Weights of a small GPT-style language model, trained from scratch on English Wikipedia.
Architecture: LayerNorm before each block, biases, tied embeddings, ALiBi.
Each number is 128 + 24 x the weight over its row's rms, rounded and kept within 0 to 255. Layers, rows and columns count from 0. Numbers have three digits each. The size before them is the row's rms in percent of the matrix's.

# down: layer 2 MLP down (transposed), 1024x256, rms 0.0807, rows 141-187, columns 0-63
# up: layer 2 MLP up, 1024x256, rms 0.162, rows 142-187, columns 0-63
down141 092:148143185138153155142135146101158117104122128139133107095132136110103125147109070147132150111111125118164155088142102081154111152102116096145084175151140172110132107167117141113124128147113088
up142 100:138150138164127203117103143139089176131110105136121118141117083133128160116143116110123128153111175113120114055099109102104114098153084112146121112129099110113121128123139133146144137104148091
down142 096:129175143130172088125131119094126103146120149118157144129165154128121140128085129147093161122121171125094119153157114134050081135119062143122148120102157142111171102146132141148079105164121144
up143 100:132103148163147082121141122111150122133143122133124113166075126109140131166152141116124145141111118110162156127135133124138193086117126119111105114148119127147138127106102105165120113123127099
down143 092:104101159081113141121174152151125130154140115120158152087134136140121129141117101086124106119092111131121104098091127132091166152095120152084126085091127114173124138098139080114136173102108162
up144 092:128144117131102167157136129161151083130119112161128168168148146132121132155156081100095102112113148099149125073182111128146147098135118141143099136123095098120137137154137074135188121095140149
down144 106:110081166120129073056115118082105144123094123108133109120159103114143139183122148157141121086167117175094110125130125158115090142124117138127136098107153128135139165108130155080106104121091073
up145 101:159155119129110098121122126153143109145082110141101167139089141089100118144093115134113117133155114158115153133133116157168117122109155095153153101187144136146159137152127133125145144186137133
down145 095:130154078122130142124150085106069142109212141128160143123151103186099157157136096090135167145111139112109128133174111121111114103147126141111126154137132138168114105133136096118130129090177144
up146 106:151139113183099136148118131166115121114140158130090086161131109144098137109133135118193145171129108125102131152124097108119098091142077172109095111165128144114149136103113126104135153102117112
down146 117:112126105157128100124122188149118131149113152133076148194104145166146121126141155155152131145141127121142115144128115103090111100149127216132122147102170114111128148096098118113137172169116146
up147 097:100127125140149166115143111093153136136149115084106131176087089124128163138112167125119148092135147137139136124156096123144110162131113129111170101138107124122133130163116114157126160131128198
down147 104:131144151092116139080121117139100166156129106142158142127141151117095150090130163098157139171110145155119153138133167116101110091105154085121096087124136118103121120146156137105145146137129099
up148 107:152088123132112100142080111132179171116143114115098136125140124156143135172129099107105087147137101119129125128125126151126119102097122169186135108134146115118145176132158119171138171146123117
down148 107:162149123131133093128121076172129136140173112109140160159130116132119112183126134150090141168100130150120101102109118128132125135106167146170144111134118106136067097074152091119134162113130119
up149 111:140133108099165097104153132163117123105110122183085145115092145138138075104175142120144103111083136129104114115139150144126144126121117086198120166154133143126139080114115104148151159124129143
down149 098:140104130165115107146138137154072087126133149206121139136113161143122165123146104086126155174157204109137175149131093127112099149150134117108128077122121136135184116141113142159142146150107153
up150 095:159119138147120130165123130156137153156133091140138137149112157125135166199125136188160061084117117125105159150158134162158131113111071119109129141079163158129119076087116158082152139116162129
down150 093:113183111153113115162138111134124131104161123151099134152123158122143150148137107137178112128100135133133201140140132147112140106072103171097142149119151132125101115146102156110142146092119103
up151 100:139114111111107138142148103116100123135156144098137125125124120121111147156160068137128126106119159110102124155084145120129105130155108179108107092128150108120160146161133175121087106096136102
down151 098:103128114181137130141163115092156107127165085164105140141150117109136159130074119115090117112153157155133112126167174141125110109115131143126093089181118112142144160139143103132156123144139117
up152 106:125106163120143138101129087117109099112122148113125128127097101121105133140164144152084092154171126120148096115139099130096105138146050163127089148100154108168152126142122115144095116135139129
down152 105:123104145125145114139146098177110155087144094096105152108088126161131139148132061062135127120157159139127119139122140126141126096124089143110126174129146125180117109125078135117143152117128134
up153 111:166072174112157126128134141125119105055127146093095148149144113114124117107126109124114138111114150103152074065153143122138149121134130109117126125158113148127146077139110087122142139115131102
down153 097:123116067120104133156126112108109132141140119124168123137151172105107140158094129125131124084148142157099157163101147136083114141158129166134144109136128085137179134135130124134084084095106109
up154 107:122106111110106126145157132104083146108145108099106109135093105133137112160160141147171147131144109117120161172142129092096104144132122141143114124117109140159153144147138159126115089100115107
down154 102:145148128095115112131135139142111142126130110099137135126126118119089119098150130137129130134156123107124138090117120090105113152121129108123071122078138151106101141099155095150140117121158171
up155 097:143130112102128131125109122107141177142103146127139105108161132124102134154107133137102192120130098121136158153157135132129113130085108130180061157096104156108136111168149161121148124088092159
down155 095:122124147136149068140141162142154097146128160152118119130125118103135105095133132114144123148148123153132145109131164149123127159146149154111098085146166120081114128116117090154124149139172080
up156 108:108105138109104129186127085142166153174125182140107151144130094118108101108159145130096132130164116134087131099131112104077147106100149120146078121107137123149144143126144177134152150152126117
down156 092:137145128107129102098137132125121143156129102124127105164151087147114124172068114124102105143151129111155134104167126138145103092110113121111134147164146138122151123124116125105094142137122174
up157 095:104091167137146121146148170116139150128104110097119134151149131124153151130106126130148134134163127116149076162120123094137166117116101101155191122169100077119103099121134140147149141070094153
down157 095:128112087087134134126134116127154068147149162133163122201162113122089116132104130118098143152129115145150127099094120128142093097122140172144099179131106095111160139108132128156138137114090088
up158 086:131094170097130128143156116157123123115095113149099172102094165159148114172126084140124121109162138128101114122127087168123133068156158212149097120151206118106121108141156136133131099129103148
down158 112:117109137142120103114133123123132080113138134112139131125133061107124139112174134087148105118146158134110156168126125131188122138041120094098128127089102157172132157129147125137104135119189123
up159 099:090164143167098113131113087124130113104125175142135096159172122126128145111108117073120130106122141135144090115109086118133138121138136183079134144086126150135124097131106104133117130116144150
down159 106:120058109108101114123106119162148119101154084141139135107174133121114161133135078139125157106076098135154124158114102147145067155112152114176085125152144137130127155108095178114149156123148161
up160 091:070102098124106150167108137120160152101129122115169165139105112103103155156115111133091092117165114130147148141149138103134121147126124172110122168142161124122123105165174124172134093156105140
down160 100:071100133164128149090149182100136175105117143130115109131118154144167109158153097121151127137124099165100145129070133093093127145164103104137153137122112130109160115081093139088119153115135148
up161 103:062129098146126145127166140132178159140116123118105135167128104151176101155118118121121135124063121092169128140111139105128150131118078110108126154107106094108109144084117119145135077118135159
down161 092:142119132137140106152155121078129129134142126146146100120135129151119108141117116100185123163146081149112117131109110121104143104141083178137097153165113134097121181132121144112132159142111106
up162 103:143117118137158151146113135121124110135118093092116131096095140159108130105116161108140128090074135103142135148128110105135151102134126073157160096182122102151109098132097139159138113155162107
down162 102:125142138152071112143092118114092109155099143128121124118116142155128149108162121143116111155142094134161138103164122153135104148151134149151086098142105104099174114156109136110123114133138098
up163 096:107138132137128113103139160142110144165101115114131129138160074130110134100127150105168124118120161110151125116109131112172117142135132105100162112111151113154116118111085106155133125058093130
down163 096:125122104158108126138090129128111127155182117154100148162120105147148120149134138077131115158050138095109142134131116115141132111127090135142128133088110137129101126135133158081157116130130154
up164 099:116124164124101154102150135128150172130119142144133143100144092146122096111113132136124131128065121130126063131087114086079161135151094116142186102122081102116134159172097104167123125172142141
down164 101:118141126141135100153163112152162110122130123161127153086115143129083096106139125153106095101132100173113134104137137160144120146070147119121143140119140131129092117167144062120154127143132137
up165 101:130121145137142145130121153136117112165123160109138126147082139097121085171157115103138067129096112082129095133129095135140178111135127032155138138135205104144175104141146111160146132153117130
down165 114:132114097181147139115128189141098097125130126116186114130131136139114096116167124136105131151130104111127099105120114145094122121087106124102109161157106097112125164110165139166091141131132148
up166 100:124139116101111079119111162149150122118139090143100187107090135185083153130096151164166102105125121138105083147130158110122140080134153126125119158108113120131135168129109135151149150141152105
down166 101:134117108137139165179152098118117119173108132084078133143134127138155101085139155105117099125124128137130170124138086111126111124123138140141174172102121101161116091127160157142100134132118143
up167 090:101107129140104078184120149128173122115101098118144134135131099062097120089142112143135144091111126099101171146096142098174135184140104131148141121130129122142138145157144129101112118176134119
down167 099:156115161145178143138104118150131192085074132096160121147133113124133073110140143191158144099116117143154111112173121140099080160090151145130112060131105123143166104125129125099114118117156157
up168 098:134098140151107160082162153159121149121183136152124114122135099157168150094166121145103087132159136103118122127126121090111155150119147139138127140124135141154120098133120080145164142086125132
down168 104:117146128164160152128143106131162129138103108116093121179161180126119120150162133113125116154121117140176146132110096138145136181084140104116124120179137159097147091154094138108101185133135093
up169 113:115127115144090079121100119117118132137152154113128145154114088127149160177117117088131122148106132069148196114122124125091153115137132150157110143126135145080130153110131103136175146138114163
down169 098:158112137158132096157104157143149143123106115139147136126115140085126172128084167131126163120158145127122149117135128162122142170117132124120115133131129065109122129113104149117146088104120132
up170 097:123138151133128135167136123101165086112124117101167099141141131143140128149151141136133115104110098132115139105139147096114106122090151099104145155174083174139145148138138094165203113117146121
down170 098:109171110154104132171111119135113117124138138093157156092115107125125105117113096135128148090126171107101132151175136136143118148121113118188098118153095134175154145146122128108123147150131103
up171 094:098138106133133141132132119131153140147113113112167089143112164104134112115107150138144129114176110116136130143147119158123166134142112110100173053103132177108153124149092165143125093153126135
down171 098:146134142156125137128143156112136089094122127118148136130163050137151103156110111128138090086125135168132117141133141100117146105107108092130124145107107143144103129141127100100145175119158082
up172 090:150113146083139131120090077113145159126110122121161122148092094150153141145121165080109152171113117104135128152107110157090126103146101143153127120149085115152120112064129129121107140126177122
down172 104:120139127109166117143136068174133141116120145152142099135140146154132113152107126074132172140102125148129101098168104109155103135110100093116149164149078166203115147129141136088127112117139140
up173 097:158149119127104114127129082106123088119097136153088130095116076159143104096137155161125104095115123107143123145132181113135131147142108121154145097101111178130087110104180150115121114144088098
down173 100:122123103121114089153079123154144108143104117114081126134103108137145120145132140106117130090140153095174133104112111124127144098139150188132146130111147160108130131131151156179111106138119145
up174 098:127093142113142130140165118134166143086187143125111105114137169126149111158089132124118124109105141112130133097176089110139153123124092104147102106125114137143136148111107096132136132105111137
down174 098:144153127140121150086184147160144143116161071121145113134167111087088152081158126128142121099119101117103151141112182134096146146142195093183145145099107147150118105105138129178152119144106103
up175 118:120127159080089123125108130140145171122097154088098172120152144155198106143157098112130125092148110112123146100144096153131148098112155113161103140146149125127115115168120096147169124157139126
down175 126:134149139103173147070147098143134123162102092130119138141147119143116136138147152143083130123114077085139142159115138138121172142124116136138136140093126104119131127136095136126137115149135151
up176 096:137126125118116131118097178157153137133147107181159113140158145156118099131125164130123096142172084126115057117152118114104128119159105160136141120116119119141105136131143095121105140111148150
down176 096:170140150127136149098123129137165118154101122160138105163152134075093140146120097139175086095110118143115133120132163139112132110065157134119107140123116166081124095124141072086150103180151111
up177 097:122086142159113095136129083128133120110112093102140137170109115124109129102103136160101116137105156161133155139178157161138143124185122140132090110130092098153164109098153130126125163127122123
down177 097:121111110095101169143097159087158116102125138127151129141160102096133108133123161107135135123095160135134133088099137120129109154085141120147138165103178120110122146147117071085124126182101111
up178 093:156114111105135067120101102094124122140115108155095118100081093128117129153142105146106122144126111130140103152089123108127125119116139140140151151163133130143131165151120157090079093130187123
down178 108:178152143174120151138122153130152112097105155166146094163154157127104130084117120133138135153135174100154066076153151169108146198104131096131109114109124185120136109115124113110150145144115089
up179 099:151131100095138119101133112149085116136099109132142126101115083125139123132160165121125113097135132138113122149095103128141154136122141088089138085146142125122142158140141157128102142126132098
down179 097:105112097137155089129164121154111127115160089121105152141120124094149154149122120148092102103134150154133124108153107142118108158147189109128101117107131133089143124139142115101145133094123147
up180 090:140145132141142150171105133118103088097094098120129156120116145134108147171142144159106112123135128189118085183106158097118142122149147110146119117159154117139152142136164133119145136095131068
down180 097:117094117138121100078136146139125144126141150146141124090107155160158129122108140112135140192153158073172153100170100127130134163144154125106148122099127133163132108130100129142111124151094181
up181 098:142152130091121148110129122132102126092116151140143143092131130137123149143148104116104094145110162097137172155119128155134146134206123158140116107134156111121146152085152130125098132116132105
down181 094:139113117097151132168136117152073080127121133124112105128086148145147138139101163088074131137101152149124146168113148108104132118118126140087123141165130124104110097097103164168081113152170122
up182 148:134134104136088100131154155140117093152137120149133127111115148093126155146120140111116132108131091086079157151095105095112125123146165091127110152170122153108093185110126112125133135141134202
down182 129:148087132141100101161141137116096157153113145159133117106100140103163120177133092105122160123101113080105118102103114104146103149114141108169115125141150114117122154144120107131109157129129143
up183 098:122150112112134090101161170112118127090121134118133165162156126086132158138149136144172133091141120132125114135163132128098103128170110157095136133105101117120125137100099109122106148155132100
down183 101:138105112137144143147146109151147138122092128137153137102114117160103152133096161128093139116105186108140160122131120138130174083137073135121126138112129137115155135135109118156141095089122112
up184 093:112139143167111156112138166120188127098122132138171115083117120116171130102135143126111096125121119135114138160134166148117126128158116119120117133116124140110111105093165104138106129162096153
down184 104:117107126190158069124105118123129146111110095072117111156116147121116142124121167096090125128113097118122121105136175136104101150122112129124155090139130154074141103100108116151113119127133135
up185 095:100133118131102152112133107117120135100168118145137158096126128161132157127096114150145129095151147158132124133118115102095130115106062108111118128184123136131157118122150084126102122107077139
down185 098:141100091082116120156141138137122136171151130089160157118152134117145142162144112129149117130127182136138126154102091143136101126125104141148151139123179133135122154087063132141092122124089141
up186 097:126127109142117169164130133162130085124163173125114137138101105140107152141097132153105135114127128143081139122104129159137127115128115135146152100112144100108127102083168124128131110110125141
down186 095:157099107114145144150113108115092152117141141125115120086132152128155121129164125085114154160146124141136162115166134152139153138133082127109068125146169161060114143124128143176134111105123132
up187 096:116130111137133142144135066126132098124090170141113151128100164111128144176170144108117085135137144089087104132152131122094109117117104149092151155133092128128154086108117105158120140117110124
down187 103:123106128068115098133115168116168101153119148157129174173088147095123126119107109107145142128117144102131134127163121161183112136138162125081131130135142128140119109163133052089116116104144117